Each number is 500 + 40 x the weight over its row's rms, rounded and kept within 0 to 999. Layers, rows and columns count from 0. Numbers have three digits each. The size before them is the row's rms in percent of the matrix's.

# layer 5 attention value, 64x64, rms 0.0619, rows 0-63, columns 0-63
107:513530525443491586489498434449505528498486447529497510558499543575465529480453532472539472534553518452557481471567526475497462447416512458488502563530461551550489522473490439533595471487494525
130:409444507552498490439515540495458457501504442507546465503550564449508496528488495502421477463531571575477506516528467500469500543472530503497483500523475508462440465402454417494570529485492450
113:445542496441510465555543546518519513489500425490481510460482494479482501499485456469557497529482477519457412443502475508470504449597482535498475503506517385467560499511541435499543438496441425
089:520485453528568467466507504568515484518518488535463490538505521505480564507521494512536513515425482497492462473523482434499506396552481521445424600449466525512585499552500470471460496561508580
100:431434482548555564525502476542555405530471466541526394544521560425490486476466497540549518533476491505539502482470492498500487528484472474523468476578546478487501524562456487521440484498543443
104:510529527486537533558507453519434520533471531515558518461482505434423549496553430455544558501524517539497544563455494523515444480475465493567536494467470482499442475502502472546547398440479552
099:505415452509462487498541507509503535503497445538450500448458555581577512555411497567544502536445460532535513504491447538535469514539480527494513532567485461438425487512459519473482518522509433
105:490434507480506495554505517495527473538516501538471498477430459471404474497477521483521493524469532545432542576550440498552508469572576529511481481514543535495420460537570536553536532514472570
112:549450521467513539548416472545467470494565529476420425492508547545502518518544507503504597485442510498553526526517553536465453495535494551478505448445578480502464497456473501564504567497524521
113:490499506456482407488439527495493484517441526558537436483520505492483517440557521475512482545544486409419515517507481481545490553552493557546448487527411517592536493478506520465517454447489472
097:475494484537467519536517516532474510451506468472563539528475577495532542503492571506470501564564468492465522512543563560536557508468458479483442574459531549523459506470567516509566540426443563
091:542495523522534559504550590498476522567517513455536492482554431541463570442473494544475502509529495459600503492479448460494528483566546550533489528456491499519439514467508502535468430499410507
107:459454529488512484462505511522498517384422450474566454471496575565503429577498558476502515516565474543524510499520521489518475448514479542549532520466447498496561508513496471434490545526546446
127:565521540459490518539537531485472530541507505534436495482464548529459567508576527526502462407569491525490486507435460563512512527504491509518446478435550542460512485457502538369489500524503522
109:431492489459474418413580496507545533544477483499516528530446538417495518500510510530545471545531496528466460504445487501525494455479545439580568526496578486536536553504432513541491477466523508
094:406535527537407539517531557484544569449504540473447512464557527458545558485500500505569495493494504461544469537456536512537529437541461456480462565513483480544502446480475528505514457557544546
113:453470481486544515496511510503587500473501506516486465542471457522549492477555546521544543583517491504564533501523591498454546566524438538504508480493531465481570455529447526498429499583417511
105:514463476490531455499506512485509501520397560471464502550441507526510433478520522488530590485489540453503465552500432493473442470487464526503473408456454513464555522458538492434553439529571504
105:502513514578524555486489526436516493411529459472500588523497569562489509477445490574474580517483477499538471557508562478502520558454542489503499512454445463482520490563550461489493497527566448
096:420460462504492477539587513452520513446513489563481475541478458532477526554504557493538515512424468581430422518516507497523490491508480519516420519458506551444469528491501525568545584494524505
111:436542441472523485555437486561519482538499473598513505474457494528516521479420485524554499491545568488451469445505434519479486514548519438506480462505413421497516440498521487502571510524481461
100:504470487488562502518510499542491483495506536459478509540498526486514481471557456436517485444480552534509425451517555499582555531475526418483542521468450444450485501523516630462540525442460542
121:553507554558461495472550518472477534466500493449505472574512521494446493530497504535493584455442510513522523525513492497611521477485504492568551519560490519535477445491581511573493557441430538
109:480462436490572467512539506481489537507531493555489588546447461490521474517493534485501542529460536568424595511483540460547480465527536490495490520508498481447568450479427478538576473556498449
119:485434511516511456469475455505517493465507495574511523480466445551521475546579514475559512569516529498539569439459442525446526495590519514477488497464566473449463498539426482476468521423530543
092:494611473527521474527452498487526485522570419499545481497498448552512498431516436453506516472428455471568520526488538502545564525494468490530458529502540534501480412463474526417481467478522462
109:457426521568507459474515441453465473558469511489556504570534497472511509429517522508532472387427500514484523471495521477422427495560522476460499482505537472445514499487474501499576531487443458
118:495516523480523481486524499515509424521509545544495513493519406466509417428473500460533499536566465415483498503410597541501520517502432539503452542491477542451454452488481443511458516518446503
123:550522551500503519461506427531485422518537520539514518459501511464464518533502514497529490498444592529401586523531468491440513520480527535518453491506555481443526552456421520576498455474544528
100:531498510501477546461468470551500492451593496485463570471540461487498481534522555535408524563480456492459483502486464519510465494509581473523437520515444528425460462582484508488528531600505490
099:515524439500535444563535446415451472431536502489526470452489471450551592449448477453516440474467527447502494513492460548501501519489482501549504514475467525500484491479536402473546565561521519
105:481494532512541508573470521443502570503429516532540476516478523502561486535527450511422458540412467494480518530498496433501544546471455433521502480410465520449544553469495528421534514458508530
096:520530522555528421533529473475482498504532505515489522527555484402475545428460494517497528545513467507434408569461573448516491467547479497546512545512472488486464438458513449543494469499411482
084:565487507451467511473437554542466466460517505422478549468513581532536485493560569494496508497547532522463495528506499484473556465554552508487441542436516521536533554449602478490549480513555530
085:451493491532497534531554550429497470474510490438506541500507535538461485470457531564473486443422531609519526509485545478541521527485486467511538500482459445474450395483517499461513584544516443
080:598572517488561448468475421521469441443494516528539478519532491480474475391537450417511466503476531489541455516415516540534510492435439473536514495490519488542496515488538523480475492453505485
092:509525542500478454535500496479453568529546480526480453509533498517457563560515485471515484401495540484500424468466395534478520451442514465470488476489469511528442522501576478554594458519523461
109:505431538543556480456481452487470438528533459549522474570541539496499546521500473499521587519500548517510541515520494472474456563477548530517475478479465448470483477503458404554593451474465437
098:557524538463544494551571486451502531516523489491439577544420486487494522492579534519539539509433496517437471507474503545541458458545494532527480502426547506459554466509481505446486449461493592
076:449461472529486511487523581484480571498445529383558517555476520519502449536535475452603541580562482445479454430519505476505503467486469476477532533509534477511467480485488484539491537476457479
091:446533537490444436432500498508507574536433530496478520514513591475487519534532506549495433468423483522531511559472469508512418488544503517472497533557530494569444526531422530504518433468487469
092:496495506505547539518444441578519501499551533543485505518531569499500549523526465468490518488441433539537539467601562519460511494480454490459517545484577492524577536559503553524528515452578510
086:502458516531488532451504593482462523475431455487530478517532493539520499523507456519435510485435486459506475533468557444509531526457461443508466502551498524536627438497499494441438495508430439
094:562490562545446529534469479495543450501481509463471383521503546456462542501552505489495507437485520449452487534532473514430488534505478481442502460540507556530541537468550519479409581486503543
090:473544500519460542506515493463483517443432485480538493452437446468527556518508511561462538493442550514544514472512456500455563492585464468536431483544525507541387510425481516460541465487541506
091:486486532478517500457471411552515468464512509503500456563458523472478520493468510509547481485568587528443466511526447463464500402477538422488524465467487472512533526494537419538571453552457543
079:528469499493489449503515604539466520481502525507509476564489515537503440478529522545509529452548442451519495490471518579591513536541454568503568565509396524544498450533517507554524515480502532
101:558480481501489489502461500549460534526512532471505528486491547571583459549488484539514517439462568508476521540397475521504459534529517464467514451527562429428459486481466524425427544463498474
091:473429516459462545406471512536580502544502504476470444456532476568417519538470503431510452509492501469580549507491487463525545475524529556514536476514454432550533499530486497514519442467493438
080:426497441472495533544516481521486419529539523521447504568500484495463489474466499501543465453494508578541479513543505553430480548572490538482474443498426444457508525485562463570538444544473457
085:485540484443435503502499480540448497534528516471482559478450489455509438478462492535500498477434494485475586614479424485476457448477468490522537443544584538521488483539466458583484527519515477
096:480475493493520385533510595455519503574421498571497499566470489496427488489551498489485534493496486498544483484460522478473484464532525472565434417525518500552489482471542524527553470486425521
107:545411585497492455484473474530483484496508556512485468469568431503441526553506471518499520487480472414468524506547496468557489485478506518511460503507467525543475532541532550589532618529450496
088:484432514536556466557426491445546479534445537564418488563449417506460468489537484514480504549490492441481496502412459485540486467504570511473523508439510541481534500483522520461452475538474548
084:584431503503533539477564509478514534497506543488465513539528484459511540460537507496586527523458554489471578436536517554504508451544484526479465498542613470462475508468458517508404511547468499
088:524470513529478520490545502453483509493400554474576519477523500448506520444527456485513549522540488492477552545518480505473471534459512502566578453481450578545510564446549508471501453475609509
093:546511509514524579574467538464474494509532515413475491431516569553508454445440537518453490443440534486548549563507509502512429446504514509467462512490480476454462445434470531441459520518507507
089:532546487488566424517497507515527558489449493501485493548482515521540568479485525542472520583542430442616424470524551484500520509448451523535490539476487560527523479506509513470446473565487449
108:476577497514459513510450479583537489432508525493507521484581492581537469482458494510477497536534450453560500466432524494470539483478526486479498482457443454509526527540541377495512556553486452
097:483485529456566513558455521569543474507491488571495509412484492514485486460544471423535492575482437477555497514533496515413540490591473443460521493488501488521526498538504550461468429537507450
084:499482479455500493531469511469459527532516561460441476483532474522523591500564469483544568452500498491583466503544484475557444469503445576549553446462511513475532447481547451501541543580465523
094:455441522495519473464495544460539533443535453521527442538498502509523507526542621540463480528510509535503511583487555519495521499587531576500446483530563564443503492527466456467433525528496505
101:469546536504484525518555549508497495532553616449533453463514520414512510489539440455480445456557506494534541517473481516524611519513547462541475479459509552487443574484560495480486482501509492
101:526523549457480472535450503425473534571483448446512453496505525570506465460552504482533554532412519470566498487508554490499472432512509459467575472536566485477494534480533492557435448458476537